From a checkpoint of a small transformer trained on Wikipedia: width 160, a variant of Adam for these matrices.
Each number is 500 + 25 x the weight over its row's rms, rounded and kept within 0 to 999. Layers, rows and columns count from 0. Numbers have three digits each. The size before them is the row's rms in percent of the matrix's.

# down: layer 3 MLP down (transposed), 448x160, rms 0.0484, rows 112-211, columns 40-79
# gate: layer 3 MLP gate, 448x160, rms 0.0673, rows 113-212, columns 40-79
# up: layer 3 MLP up, 448x160, rms 0.0653, rows 113-212, columns 40-79
down112 107:492502483505519506531501541554515495498467500525513453527471489493509502494493497501503522526500508527509506479496499470
gate113 094:494553503504508528545490471543494481512440523494497534498511501504489523485493509519472516453504558505485483527447458519
up113 094:498472489479524495535520472466493531469557525501490468522481472492474536486531536474502501524494491507543581519513513504
down113 100:500490480474501461465490528519486519508506500511520452475467482504539512524499505499535475527480508549488496516501512520
gate114 094:504510488527537490517511520491478528492537530489514519490511507485511509510435525519537520516487535526510480497478501450
up114 099:459493487519489472523491537489533506462533497532499504542505493526544490496490496526497509529525461503525499446541481490
down114 102:460496507509537469488515484539501502507541475461556515513513510514505497459499477492539534503497547528475521506507515485
gate115 087:555491484476483447502494473439491533477502481501504496494528541530498465486531524477499521482511543528487486496498487531
up115 088:529501476504477488471490491467514512503520543532489516496459528508482476497511469468448492531496505502499504460518525506
down115 089:469518457440538493470516528476481502507464495508514499523488489475514502508504488451460524532475486495544515460519524512
gate116 098:502449493529509499489507416535490505485514487493543485431510512521502487506432503512504506525516535538471507527498458523
up116 099:523488525542531503470487503476529530489476501516473507521550511497504481479479493522568470522535546490463481500480501516
down116 102:486496460488494493500516544469503482504497526507451519533505466478484481507514467525447476531514530525505504503524546514
gate117 106:510476549482480498539517489495480513470482501515521520492501539493503499506484476547534491516516513498456510480456442481
up117 105:486512489475487562505503466504465451465486527500472493495532519528480501524521557476474462481524524494541492478465562497
down117 101:468497496492478469515487528466513526505507481467515463455510467508523490508478536444486523488516463467552511493520521511
gate118 102:485463489514516530526516484500516496517474504490539495478477516534512536505451484522548473482503485478510493546490502476
up118 105:516505449509535470504506499515463527493531515458517500486516474505516485481506528523473498501477514503475463549509469490
down118 105:521497447506530469523480456527469516496468476483531522520496502521512500527505532512462515495539504484494507509522499493
gate119 095:535500537498507501489481524476451506531480491543547506584501507460501483502504521530531492530505529474463506505524516528
up119 099:491497505496511444485521488486492499504495506530506508488526519504464518469452473471474527492490507522493553478507486526
down119 103:482552499473518487506488505519507509515529507478481515520504504498506481514491482464476515475531493492492523519502486525
gate120 090:524528509470505547427511496520527459486469500515507506486523473524486492548513517516516460464478501501541480483469536524
up120 090:508476499501492531519489493490539496502478507504497500465525602450501475501479514528531474503539483507520516536489502503
down120 097:503458512484507541550536508496487492508509452478487514511496549456507512485501505524534487499517496498536496531497492529
gate121 089:525490544500535529513484503522439489554495489521465525519521517467490452475532521482533424491488524492556461502486514504
up121 093:502573516464503517494513447485517492521489481498523500506539512503448480503487476503521533452518502489478486521535472476
down121 095:501488484485500538493510492498512464487511500500517477545488492501537493523462481484540488509514511499475467518496490472
gate122 091:529506547480501505519478515526510486547519508490433515458472503494499446491469486488473487469490482490497510536464475511
up122 088:501481472536500480520546506504468452507474509468524477502455489541468497476518508511487501473511496511475498512500501486
down122 095:471472451511496480458525495459497512439452508545527475545537485523492518515527513542513496535523533538506513460513531499
gate123 110:515496472476511474483525510507526528484482492513545486494508501468484493458509474474508506465474566495521546488494483489
up123 107:454503567498494475496503512496509481489512462523491526438506457532482538536497529544486507527456458495530482535501517513
down123 112:495506523516502479506503522496493513528467461532516488483535498512482541529466487533560490522468508483529505486508499514
gate124 123:487499528481514538456488499524503515488512493491508504510493491534462510496539525540485486485459523497520499531513484519
up124 119:487496490555545456531496511489547521527489487500496486552482476467481493473489492482536472510504462476470506473465519509
down124 111:509464463534592495518518488496527515509479485513481481526508472496475439533478523493516512516528471456482520502525513506
gate125 098:520480528496536497520525530507489495471507498460452470513516523546514514484507523492515500500471515459466590448471459508
up125 098:471517483457495518534532491503496517490493459487502507447489492474479483521503460486500459545496503540542508485536514502
down125 099:493542499493515510531557452482489561486527465471500534463494478488497481435495465508484467517479526527492519489503499488
gate126 105:465484506517490519511519510502503529502513533525476506516527516492495520498463470514505516474544497508485479523520534548
up126 103:494535468514489564515546479494532495510525477507500534491460463549501559556506504496451528508496498575520469479467537468
down126 104:519489551495500457499453496504514450491474470489511516490490501479483508489511519483521495546504508493478476474511441488
gate127 096:480505555529497501502510473513543533501492496522467539461523512509511474512516467479503505514496511500485479506561477506
up127 097:527498513466537513508502535537527507502484525498474488490477560492538470499519458491509484498457496501506483510545487487
down127 093:511503549532527528499505453466549474501512504495494524436491545507496526491519492499539473514505533514497516525501505529
gate128 103:465485464475493489517504493534512479520477507517518531484484493458503458522482505535509524477564454517494484516495476485
up128 111:485505503484476525496489497505552521554511502553471475562452444464475519512520520493467465487498488519512482510518517481
down128 112:485449554508523486482488503512488487509467499519478503481523487479502502514494557500505523496507524530503501471537492496
gate129 126:480474509492507528480477540535509462492495489484487517507489494502519492523494534479482490472501511486514504492507522480
up129 125:529504526456552454462498459477513483500536535537538549485508543465484489486473440483498508490489506487508516508473480516
down129 123:496510519487476501497495490513488479527491484465497463496498493509537466551461506466473542518534461496519511517519478463
gate130 104:514510455496481501505526529517446540507520541565508543481492475430501492485525536463511495505471511485501473505480501503
up130 102:466510517529500519518465501466496474524488474524521494488569468576473503477468468524513471519502521482511519521527482525
down130 099:477439530544489494481517511477487455499492485483512489505515469493488488503457509493481481520468497496516496516500527511
gate131 106:523448503518495505504497451488510483457498430466509468513500552516494512502482460504497515498487461442532521502465481492
up131 101:483513477495480429537506512507517494533509515479484497529519459477504496500545512518526460530488491510469488522522530498
down131 095:454510482518496449524491453476535491509509485510476455515495485467508506484508502494492490518467473507480529530496499488
gate132 113:544520519480499507504532493516521502511487526465472555460520512505486481494528528500509476497429493470515459543486531523
up132 111:525519485519496504517541504503518508498515510511512507561494531474473508488487525487483553512466502536518523523532477490
down132 117:482535517505493502463470524560435467480524566524501468479527464521501516529539479481489558510524526505510489485453500470
gate133 082:512473467489541509523475492529496488480474469507479503501499501500489513502465465462477527482516492458513518476439487503
up133 081:474499477472513468514499539520503515531504518462541529506482464495498522513528490507505504510472501503457481498519549551
down133 085:471504523491513504506462493502513480485506503556544479520532510469559477487507501529502498530460478436482526469487447492
gate134 091:505499491462511463488533510464502516485492415522478492520491530476543538561494500541471469505500526476532491472488496504
up134 091:531523525448508507505513534527466501499510486485476521461474490455461464511501515485474469490522488507513452484479500521
down134 094:490459512483484441521491533478474525508496476487461489479511486466451496490466530470508515485506482492486499511524506523
gate135 098:556478484485495473535510479540500543474510537505502485490475466526525501501502504511522501475538465494525518458501506500
up135 097:498513496445512496484476473510507504485454453527526510442512540481526474469500528524495553493497510523495486491487469495
down135 101:529515469499477507508491462491538495517515512523521521480526478499505511494502508522510468458529492513517524467485526509
gate136 094:510519494518519533521454526505458519513541479498512491532517537510463531443553548537499507519507501500532501500481497511
up136 095:508521526501471525497497482562471515488545509468484520476471485485490501486541513525449537449447473506507484527454520476
down136 101:525498502508501460490534507469514472504521542488492483544494454516545511531436486494526465482495548499489512488506506525
gate137 085:500491504496468541464550507514517496492472495482488514510543468530487524537487517465509532488458512446551503549521482508
up137 088:515516506475540476514518464520505484500512484507506523513519526494477550502548529523484495494504533538475519486530563517
down137 087:498526522510465498452522509516526508514508493502528501484494466474527458489477495462516470495450493517508491548445434487
gate138 094:510494544493481533507528503518527530482477516469480492493475504488494542500496496453486504503509505504483489465486478500
up138 097:518509477533464496461496453500475433550450551481536485503501518546514477529484501498487533461505492504503501475481493476
down138 099:565503502505476515481530528475501470471519470494474467510538490489507538496526495473510511503455516504551496493495520511
gate139 087:514507480511463472482539483479532486523513470495537482454503464515458480497483506507461490493486535473496527474494448470
up139 087:528552513500522498512477519496506493515522542530483489564494525518498461534516492525490523499515523499509549480521458489
down139 092:540517527475468463500520526485510482493550557519516507560472512451494458490512490460515522479497480471477495497522482485
gate140 087:522493516483502492483456481506463480531470502518499490494498532461508470464516517542522487490465473532501449472517504517
up140 087:509477502503516462511485524469490529439496503490465470498530540517504475525487491470476496520469531502530506507519474500
down140 091:450512494514523530472517476497473481491528511491486521458480526537486495476512498497510520513536485541489542505506472500
gate141 078:544522481533482536479529539492513499540487479520469520490505488507557542480511496464500471468498529434494474544501509443
up141 080:482511501507487528507490526475475543484522492528528499532519439532497508519490474537510502473528504526459525555515454491
down141 082:549531501510488513516495506502464495503509499533553496490528482536518503494515500491482532469496511476508512521503497499
gate142 092:495488448528490499535507524505518462487500527457520512502516493494494482514459503447470502486525537479507535504495502504
up142 095:452492461493495507514503494489497465468484537497517498459484482502511504491516459517521482477514467480489562509498487481
down142 099:490478472493521497493496537538520440516524535485515459500500468510502532480468468460477519523539459492522515511519500502
gate143 087:484486459508512453515515494475520485527483478537480504539494456541449480489471475476519490512514480500487486536472479466
up143 093:422490499527521450508517501499511519494536512525531476481505455488514516530463484557504499531493508481462515512530452518
down143 096:507490496519438513473512491542427505527512521493512519477496487487488512491515489492495497477506486515517463500514468481
gate144 111:530543452484487471477486517534499518479515549514477501488478500522495501537526499472448473490463530481483475523491499545
up144 113:517499559521506510506527479486478481536514470483467497548502493506547538509460524503543529468530477527536528503476493479
down144 102:468451557510512522507531466479513488520512460487518521495506540497496522486452504502549534514510472508499499488506490448
gate145 096:498522462508520519510502465501535475534476532481492523494491507516456508497497521509456493477469539513512521468487499482
up145 095:490502494491486509523491457456554480488484504476520496483511492504476512494454466438531541497534514493496508478524452507
down145 100:482431507487487471500482498458444518457493477516494524444485512453491532532525507513492480508499492503513482472482541508
gate146 087:530527472482518527526527447481493526484502507521476466515477522502514483473517517483495500493521480548494522547516469550
up146 094:487484460504500494475483468488462479531498460480489538491495474493508548493492495464494504520477507537472490472450505486
down146 089:469522500494536499508518472506507550469479504489474490483470514463518480477523516506521533494493524505513479545488510505
gate147 099:493474481516512496497498491516496500470458471500506494488505515520480472527500491500457522546523479485516499514543510502
up147 101:523457502525520519475469505515500550474480489501536565485521525499515486490482575462466459528475519492504476510544498514
down147 103:524432504500536528461475490529490559483520507485502523473483455537508510524536479501470468554502532488499487508545543529
gate148 086:519484490528523475545523510471459498478489510466527471496523513541451495465520439494527490506522517545482476484522498533
up148 091:511517529508484486475496450527478483497531472546509526478518511446517525499518525499503503527489546487502526493545486526
down148 092:499471504462512531506515503466467471489506538546507445507504499536465525515531483503482513452528517516475542462530523499
gate149 104:457465529490481468502495471494500490506500508539469531481507498505487494503521522488504474473479465474493481545503509527
up149 106:499474515521522507459485538494509498507507545516473517476472495530563466506534516495459488485482453504493449547487520522
down149 100:470478480501505521455476498490493513513542508515496513460482511523546445470519498511484506463483495490492489536498526497
gate150 088:514515470539517511520533494515498506531525539474517514519501518461516523535490483509517485478460494530502486467498466508
up150 093:474487485495470499485489499466543505495530531488510516506524502520477460517486528478531521507539545535473503457529498512
down150 094:534516532486477523505477490489476483500481422515505496494486475554516466453507481511524513525498487517495451510495473490
gate151 093:497484536475528530495490500484517510485473496485473489546464507507507506501485489495504498485471491508517515520467500504
up151 094:467494516486532489507510497459530481519515475510456489471514489483483505544472489476543456421462485509505497462538489500
down151 094:501523492479488512457487478495513457480474485508524508519513504489495475503484470476535483487487492521504543507500476500
gate152 108:515435528502531473490532499505486555468501527521466481511505488536487501489473521487513514500466521482507543533523516518
up152 104:499513501493488524497468473488498484494501489512490519454473490482474495498507475506523509513528469486478505527485483463
down152 105:505541491499500498483503493505522522502502510497507474512478511502496497521514488501519491467558519478466469529515477471
gate153 113:498509491470513518469456545569489505550535537517479520479505517516505504477495501420483526507486502492488479505486492502
up153 116:486542502531465479518552501498464509446537492517443487525482471477462520474547508517466509485528526510483534500513487485
down153 118:512507514523476485546536473470507496444486489506478490546509495494524511500477507533527494478523521509479502512515509505
gate154 094:558517441526478463496499489506491514501520570518531484469537536529500543489492485495479515506493509444509524484520499492
up154 097:493516495506474497481490470491530541520495483524489514500511496454548462480546537499515500470517464525466474523478527509
down154 097:455523497521506496491518532517514509489513472479515524488502453468487466520478496474501462509524492480495532497467495481
gate155 082:475487479488519476509523530463489467507460487497530496532541507475483514519484472539502498500520489514515496487481456508
up155 086:491506465493528502547500490466442500489519542465507544485504495519526469508503501519495510502480467525517502507528493565
down155 088:499526463487483504479493473537466524486496502474443524458503525496534487470514516485520495503486518502487521449495518474
gate156 133:542515503507488497516465486513546447505529513487477491487502502526521500549488487533490467497506480473516510498472463465
up156 133:511511503495484488535469465493550479542527517475485474484478501526523517547493489514485455517506492476502516501485465496
down156 118:487517500488475511508414487530508479511465525537498502517519517520489473508548490498459501513524488467518480485506479459
gate157 111:527436506513502472506517509528504512498470516514517513520497496506524502495466531518544497500447482525539450563537515511
up157 107:518532531494501516508499470517487507540529509451503477471533511523504519522476490537508491463505482480514497477479449470
down157 109:498504508481483513516497501527503510516488471458511472461532511478490518514491510519496474498538524472479513466483481462
gate158 096:499518517465527493506471482489472488494480534526527478556494450507479528482475539501541546539489543521508533473473471507
up158 097:506491491537485489497492489482512475475498476512475504493515527490487469499518429526460488491528491483486459481545528512
down158 089:503504496518505527538548487532520516488500442483520514451514510477497445537506479480481527508529496506534493497484502461
gate159 090:469488488471544516503469564501490493522462482511498531514483499479541488531526476532505466530518504477506498517494491527
up159 095:527498494518510486486538473473474495452498527503489477568450503447502492475521500523502495475505507497526480509463496469
down159 100:545480510515503487475551463501483505476474493500498476539453470448477498513488504530508505482510481476482492466461504472
gate160 101:491478493475517520455518495531494466538509459476487486473502532517512483537490485467523512423507484530513526517507449483
up160 101:507481576562485469491488465505505492512531506512469529524523501510531492488495497504500501520492518500482481550491511516
down160 107:493454526528516552481555514477504494505515449482507496530538520480528502515472474528475522485491508494468514543438485470
gate161 088:516489527515542523502494517503554517507479478531518527505517480481491515504488538502509467510480533517501447504452472476
up161 090:463511498499461477509493566477419518476489504503504513495482442512503480497483472509509508495520503461512512514519484502
down161 084:500482495498495525519553520509480477508486499539496479489485474521506502500452501536507514503494530492520507498501525447
gate162 123:511510519532501508552534501510492553444522529515484496488514473506496513470505457530539501522535499502474521490503490511
up162 120:527465468493495507511455535503499497488504511475439449536478514505527460493522511511451473483483515518498476506489504489
down162 116:510504509516498500514544464504507493512483464534529519499547500489494529542454471489510558528533448444526511503503481529
gate163 101:470511445476457471476511578519493547508513497542529452506507489520465516517502499505497525521498487500529501492515527488
up163 103:445543503504450542499481500495472488448504491528476482536510452493524489483527475480491507506504526486468503506473498542
down163 100:520488507521515533510529457492505495519506491468455540475458504518508497488497512475471510491488552499496512491474480501
gate164 105:489509458472485543497513476528541529527474542527474525509496512476461512482517502479520514539493533516518503501496493497
up164 106:446493490482498471535489449449479497483498472483514463476515502516509479522466496505495509525542473456524524507492488520
down164 106:460548499488496487534489493505495473513467517488485495501463523530485497497474514486495480512507462463495498526482475504
gate165 093:510528496500537516479508488504530512476465548503498519513496490514484505527509487497482516510499558503505524503441477536
up165 095:504521558517512459518537502525510506483500493501487522543514515508531528499475507547483519486469502454498499522488444491
down165 100:530494440467516489502501509475518524513432521499559465507492500518465528467469492524494542503537511563458499461506477538
gate166 086:549486527506490514479500525492526458511471492516499532546512529517508491504496485542453499486488564494522541531460503476
up166 088:493476482498479499513511522492509489477467495523518487499537502455488501515497478504521495490455484493519458475439529477
down166 089:492488479519544562517519490485503498490489508508511558463530494480507489532521461543496470502528537504585501523473505505
gate167 127:527528491463490488468509550513501513510486489515506525491563508467480504517499515480504502471457509508485511499516517495
up167 132:509478489467509510504458494489468527495502473506524498503498484472503499501546540517527441501499499519491505504491513528
down167 127:491498529453495488474509515507510552472477504524505520511527462516477508559502488484497480487523505510463519474539493514
gate168 126:518508498476478519466505519551506471532505489486469501511504468517506514507521528497467481500489505462530502557519520465
up168 125:482475487546493456505511494473560545496504463492470502520483495459553494465459483502506466501481511557445475494461520496
down168 115:522496485558526492513516505479529542506474482494459479518513476488521495527450499497507533477517497493526512495507513464
gate169 073:485508546548486470492501493517533448540487484494497502529472510508547501487504488480481454488457486469536483509461489517
up169 079:483481500499488480496515498441536496457516454441481466524515482517490476525492457553457503485518502535495486515491488501
down169 079:498555483497519490512479493476478518495493483504516486548504513480484499531507477550424489510520470533477510505492515495
gate170 100:478501463455505472502517522512526485525478467536503474475510543487479465507526515483495476476505483505529440502501492495
up170 101:504480524508494492521485524482475509484498536524543518500507467484509507474464498531510497502518496493488532504519477545
down170 099:526482474494500497566487526491488497510491443528502489462508526423503457516484526505509494507499491520524511496471484456
gate171 096:515465514500546513499460548478514510543509489507533508465493523476554513494484522502499442524502541481534494533496533458
up171 099:537502511484467504514510499510482504455497542491485472540515506513487520527482480523463476503540499501510522524525508511
down171 102:559483490496499510537499490472451495466505509513496505547508472440523513529500487483497474506525512500483515509490493465
gate172 099:492460508494559480499456566537499530498505494497490468523515466529483499457476479525509480486499516472495474487506496508
up172 098:511488525509476467525494505493498505555528483468499482509529489503549466491516447498440529546504467477524510490490509524
down172 105:500523532519410548513515433544525488528481452513512477499472483510512502506513461487471517494474506490493477510475497490
gate173 089:434486488529469500462513488460505500501491470462491487456497501512477502504490497491519521504484474514474560516485514503
up173 091:497524514491477533530493490522488525510499519485506516482495533480489482544519482501510472464516527493520493466513522479
down173 097:490497508505531492481509511531474497480478484512516505461477516502533513454472538485484483507475503534521491553498480454
gate174 095:495495501498531495477540519465461484519472483510478485448517491513492475500485498508487499485520511529514521512469517523
up174 091:481492508461468448472511494535535497520511540482490509521480488520511524501517525497470500511507516495484492540495564526
down174 096:499451520456482498500518519528531509479506537497464500512510470505475539477559493458555511503466489487508522527542524499
gate175 103:530537517502523517448479487532523463535523518510512472488513559486529489512490526491479473509490509505499499509507524505
up175 100:443530471491520483528556537520508516491508475485489463497449489521509502525486516522554513533500483514471493519491515513
down175 105:504476467481551505531545519511486484483508493519478473494478488538488513493509524521489522523501488513505518484504554550
gate176 100:445475467505486508462506533492515491473500454472528509501490462544500499492516494517480487546481492483528497479521483476
up176 098:491513503483473553489488492544506523494509479487493448521439493504495536505508505510493493495483492444575483505525499511
down176 103:492489515510459486529478538508468481493526490491464473519490521496465531506502514486510493470526474442521509500517502482
gate177 095:473480509512530494484500458494507496495452552482483507536515503519502517494452500482511494487511507473492497512504509515
up177 093:493503547538501520477525503516491507479469499472468501477462464517498541500471522520479503500485457488494490487493489524
down177 098:509501474510492516510513487504519509520478459506540484468520534511456496519520490504475544486477486544487480473471500512
gate178 111:456458484507499530512488515476480476446505505503462504539495541511482485473504470502464482523515446509499488472473489527
up178 115:526539477517484490500517506481513506499515513477530500493490482502492537524478469511524508481496546508480499510506522457
down178 104:537511547497519480518505513490517483527502476506527509500520514478529505521440498531506528503513556497510508503487481454
gate179 099:523507479514545516464545510493547457508482460486488477507478496523510503497480500509491542505486531507515511482482430470
up179 109:513540506497523499472521456537520478496476528494507479479497565522491520522511509471520519471506511493492547557532495486
down179 099:521492567534463492514501491478466496507524511517528502552512542458494505512523497495465514468470481441478478481503506509
gate180 107:523525480559487528487506529496500528507505521493495523469482457515511513494508493471504464508535493506473511487471496453
up180 108:484525505493488522513554508497481480468477512483498515537497517491483515535497520501496554492485530487527488495471474505
down180 107:505469486496500489531540490517467515505557496512530477552517524510501496540504495536501503485488523500537476502502521493
gate181 108:496525498442520516463516500570508456523505534539473519452510497507490507510515514456514485466494505501480485515485539541
up181 114:487448531494513460522476474486538496497483486515493439493456558471496519500508463505532487491502485517549454529497507499
down181 115:505464503498537499508517501459550482495493493484480430535474502498499486525479481501525494496493508452506519526533478562
gate182 112:510470505473522500472468495514538495507447516532489519492532503491467477467491494516504475505482517490510523494452516516
up182 113:494464509458497514447528491531508529514506603531515568527501507487450503491508489503494483505474490504516501497489535509
down182 107:493447494489549511478497491478508534523495549530496524546495520468461493486495474551504479515502473474493506511478529529
gate183 087:515463448478477507511533495470470490440483524492507497483489474526476540487507478462483509500499521488541581501505523491
up183 084:552499546499464480494499494552510506490508523527478491467531483544480550528526495518475476503488535508517496484512483504
down183 089:513518497515542483489516478468517500508529527544469458515512497493492541502529554484545467474500480540509506517552501507
gate184 101:518465471503517483518449566508464525509506502534462441530503499454527491479466529485512507514500493537468484495457477516
up184 105:547461526522493506492531518482526516480509558535467499503538512492481473501489535462491502525482520517519542529508509538
down184 105:453537494481499497517519461465521503475493524476543540530475482530470497550512475488507465492511500453499485501556525535
gate185 101:515498521449498476516520504475474505499491461506513509506508472521530522480504483509485490534521508530433520468463519527
up185 097:509493452503499520502494481527503486500505507567519426492471511499486493498532526493511491528493500456531495511521450493
down185 091:524477472509473482534509547503503487494475493520502463462479482496485509511519528563514454513500476488525543506465475464
gate186 095:506522539495504534467452523493496475489498489512468505460499454504514537474491518473531499490532511510531508500490528478
up186 093:510561493453562524500512457484491485529522474521528469502487514511447479495514486512517499491521496486517513490533464549
down186 099:475420485505492497496464496479534477530480531510502500483487501502538500484475487490511493511507495527533478467496524504
gate187 094:537469501476501493534547485441491465495457498458439480472492534489509500489527464478528511478511474430506493475486509465
up187 097:533525464448510540529505521483539514519494511524497516544513531503478498503554504488491501494525490466511525485519508498
down187 095:551506539512486536508519471502543511506504536490471498501504519501454502454523500482495485487507452489484485497469486487
gate188 087:534489547501529488485471448493536498521497449497491486442508532491532513473475464472526515487518473505476494498489466496
up188 088:493525514451491514474474503532510482510524515508482523512467488477511490516524549487462509492502509535491512538515492505
down188 095:505473540501481514514482485492520506503513416506487487467499512543537526471532486460504506466487529494520507532496490485
gate189 100:516490511518510513461521493474544462492485504461487480468541476504460503501440468521509472520503491466538509531488496534
up189 098:534494444539536488509539465503511514465522503491569516520456524485513505531519487509539515489470534451550509527494515499
down189 100:518453507534501510484530496509511532484528514532522499490481490538511495527517494513530509457476513447543523521510476486
gate190 114:492454472517494483491543504482471506513521535489501493486510527538506470469475533518450514530558535475527548504539484471
up190 113:524466513506518441488550447467483536467490505533516473484480519519499479447475494542494504496510517476522546508506449478
down190 113:482486508515481495476517506491446517517533539517495467487503523501499531476529519491474562512531493477539483489505539471
gate191 092:483485514475522484492514484468518485509495464489500493456535513535513484515482504516511471522478531548502510546486463526
up191 089:485514507499503539504454491492506497472482466475549516535493469501503499475536455497467492465500501485554528467502549476
down191 087:469504493511487501521460503535526525493514466481557495546522473489526506484522455470484501522454526492521496513500527460
gate192 135:499524536561494466530468538487500529532526516481504491501508492530468547492501495486549487519494521502475510499506464514
up192 126:527483476487531526460468481483503483542440457532516515478500511443493489494521494531521483483481484481525481524572518482
down192 114:510515513528481482461475544518513493492559529469509463504518491542496502505499518494498491500506541469535497503476520523
gate193 091:464465524506500520506489494533452492490521495454471493494488471507436527486446448464516515486454487494468490515507489492
up193 093:440469473501507492523528524523529498528528484518455505516488483531504489474523525498537516536487469529512492509536494480
down193 093:526454491532532490477451484514482519522457511522489501529520492474522509469462457512534482534489517485520516491520506484
gate194 117:476447512495516515517513516533491515500523469498485506530520521530492493502493549472530514486477531476542498508462507486
up194 109:529471485529511485535491470478522551466541482563499528527528509491510484454507497498534482503508503516496502478505484507
down194 115:499437458530519464536485477477541532513540517525474507547495461508536527494511506503519514472494506483527495497515502532
gate195 084:520538462519551561549503530524520468498476491494496500487499515492514497551543487485480505453513493504511548545507511462
up195 086:495497510491488506468470484530483503489494483496518538500513468525518501501479502489506486480505507500495518518523478480
down195 091:464520514485524490531503470556518496453482544514483542505494479513495528524524471477520463468499531530466518481525508509
gate196 082:461480507525497515485536513488490502505534485503472497475530468508513511454505503465490480493497481530551491519478476450
up196 081:471473497476502472507481466524486497514473499534518460460490462499534507508490525546497487477491515446455529506485469524
down196 087:480472508512453471498493495450505532502490473508510459495540504503517515481505501505495446469518475519490503507487435479
gate197 094:555548499493474500446480524522510505525490510486548476446527491486460455503522504481495474465476508509511475511522496493
up197 093:508505515545484473500520465487491510478525448473499458518503477532494512492490533509509515529488509486508564450514457510
down197 098:468447492506515481503491489502487473499464530497471486523472508523485514502486478525480546525525492442502505472489518534
gate198 107:500500471507490501503479482483480546484495520493560488488513531526475521527489460495519522501511487477490552482539476533
up198 111:489461468450518525468501469522493543502459502522512511481490520482471463551494514515467484508495471444542497539538530516
down198 112:477493510507501501497492511490497538486526500496529476505520516522527524508507490475494518486490498474527539483527521526
gate199 085:551511537506497542471462516532496515523503547486498520485482460484492495506475526493508506498521483483466488534491459570
up199 086:490475468536557497544489446527504486503523544464552524443488504541521508512528494501515496514504497507474475523530528519
down199 091:481485510492487508508499512504532473446510482503486440538521497509526509549510511528514491504492513501525510491510511494
gate200 095:489471494545478553465545475502498505528464493441527474517519465491480518495507494474550521495508485485444521500455533477
up200 099:504495498502518490512459484536523448457540524477511477531528492555509483469510499525468494528481533481484498484490488536
down200 098:507493523469513490476530513482518524531448458516479518494551481456483505506509481461525475479524492531500484469502544486
gate201 132:486479516500503483507507471466499464470476462513531499528494485479475493475447499535510501481509525513478482495511522485
up201 124:446475542466488500494509524502503495518494503547474511503473464478529533495483530469471520460506515487510467490531544473
down201 119:504459537506519490505499557492517532507529538501450516518481500497534520515533515491473509509484478513541496486530520527
gate202 118:550502487507503481456469526460523493522486476549560528471525478462493486482497504502507479492489514517511475482503484497
up202 116:497547537461508493502542483497489488509496512495461500535460509489505509499484448501509530485527497468475481528537452517
down202 111:477536533484496482515543497511471474509499527463461501527483543495524537506497466493522501495514503468454494502524489472
gate203 089:500426509476488480489516530462553527496509514525539511525548516520482505483471506499531497490483497474511485496507451541
up203 091:501437537524484485462520511508518516518504543525538557497490529536489527511469508491533467486480467492538502548516486525
down203 086:509544478483513486466482502529485494477544498520448487484530501532510509517482482473540483511490513518555564494533554478
gate204 077:492535528544477540504486537502502511472479476529523509509493497474515493558470495480516473477506534470496486483482526498
up204 084:497531516511480526488496530525543505516510534486479553466531491482486508495510533531509454505495514503465501544496484542
down204 086:495489475537520509511496512511515494518454468509512555485532507487518494527481547492527501496505550448509527543467540521
gate205 096:476509464510529504494488496490529498508484516472500462497515507462455537503447566489517467501538500468527547481501493525
up205 098:472529485531470508511500477495506508525500525530527507505519480506457502521481531544532485521495501484516535508487510520
down205 099:513531526503496515519503470521488462506525470538525512499426501510486492507521468496508513482443505521460503511521477543
gate206 101:502475456527514520533516549508490501468502516504535509566477500484488467491514477526497480533475501487522513516469543518
up206 110:550548503501487507511521453499458501485478458470471466467514561501501518522454529445508518511518557543495547502503530515
down206 106:473562521476474540456497474499481508513516485528501493503510529499488510489489493445505533471510541481503486465549479447
gate207 109:503475483506474459504495532446487509524527465507479469530486504477487468532488498448496507526515533517494511472490500526
up207 105:546484493524523510497536508496536486510501510494528537498532471533507556513488511574506500481485480466504548526495479463
down207 102:501473433516518502510517502457474502489526481500523486508474543486507491578508498487481519488508530530532515506464475487
gate208 101:538486476553497480551525509518500492510520489492468487535530523501509475510470481489483512489522490522530533553476515475
up208 102:503481495516544514419474499524523518485487453494501505488485476471502542479495516524457497503460506490473491472502501479
down208 102:531470523525534465504509480530494497483488489473501495528508519491502508509502500541492484497475509454531523496514495462
gate209 087:508494470506569495500505512496507486510474509470484505480474512476519471477444476522534485498499512526471481503442474535
up209 086:517483489475493487533503459470481482502523479513506474481514515512484499466454494526475519482499539514488457512487479512
down209 088:527502460482480508548528487488541502517457528529493498493510483489491490519545512485451479453527545516490498487557466547
gate210 110:470515511545494493475521488464488506470455508490532470527532509489501501507443457541529504540517517483451502538514447508
up210 110:477456519475521520505483502514487499490463488476515513501484515539495478499501545510474524485482535502506495463495496476
down210 109:516502507503492513534483512489501509487463467500475471547509498490476487556490487473500543504532462456537502492482495503
gate211 089:484494519553478492532543502509447501489474510459476508496527466534509496499460493500467533501499533492475515481440489475
up211 092:480528511447502530488496541498539457486469483454507528500522534483502486469526500527485487531517518471491464493529507505
down211 094:477547478512488445516493500543486524496492538539534492477487422509471537545472490467489499488518504499533552520486528483
gate212 098:518505541547520499513536502502541522543518505485492507485514520491512504497468500481463472487475466479476493548496486500
up212 097:507461564531499508471491519472513479436434443495532509476472457528508505481465475538510482500536524461502492513494486469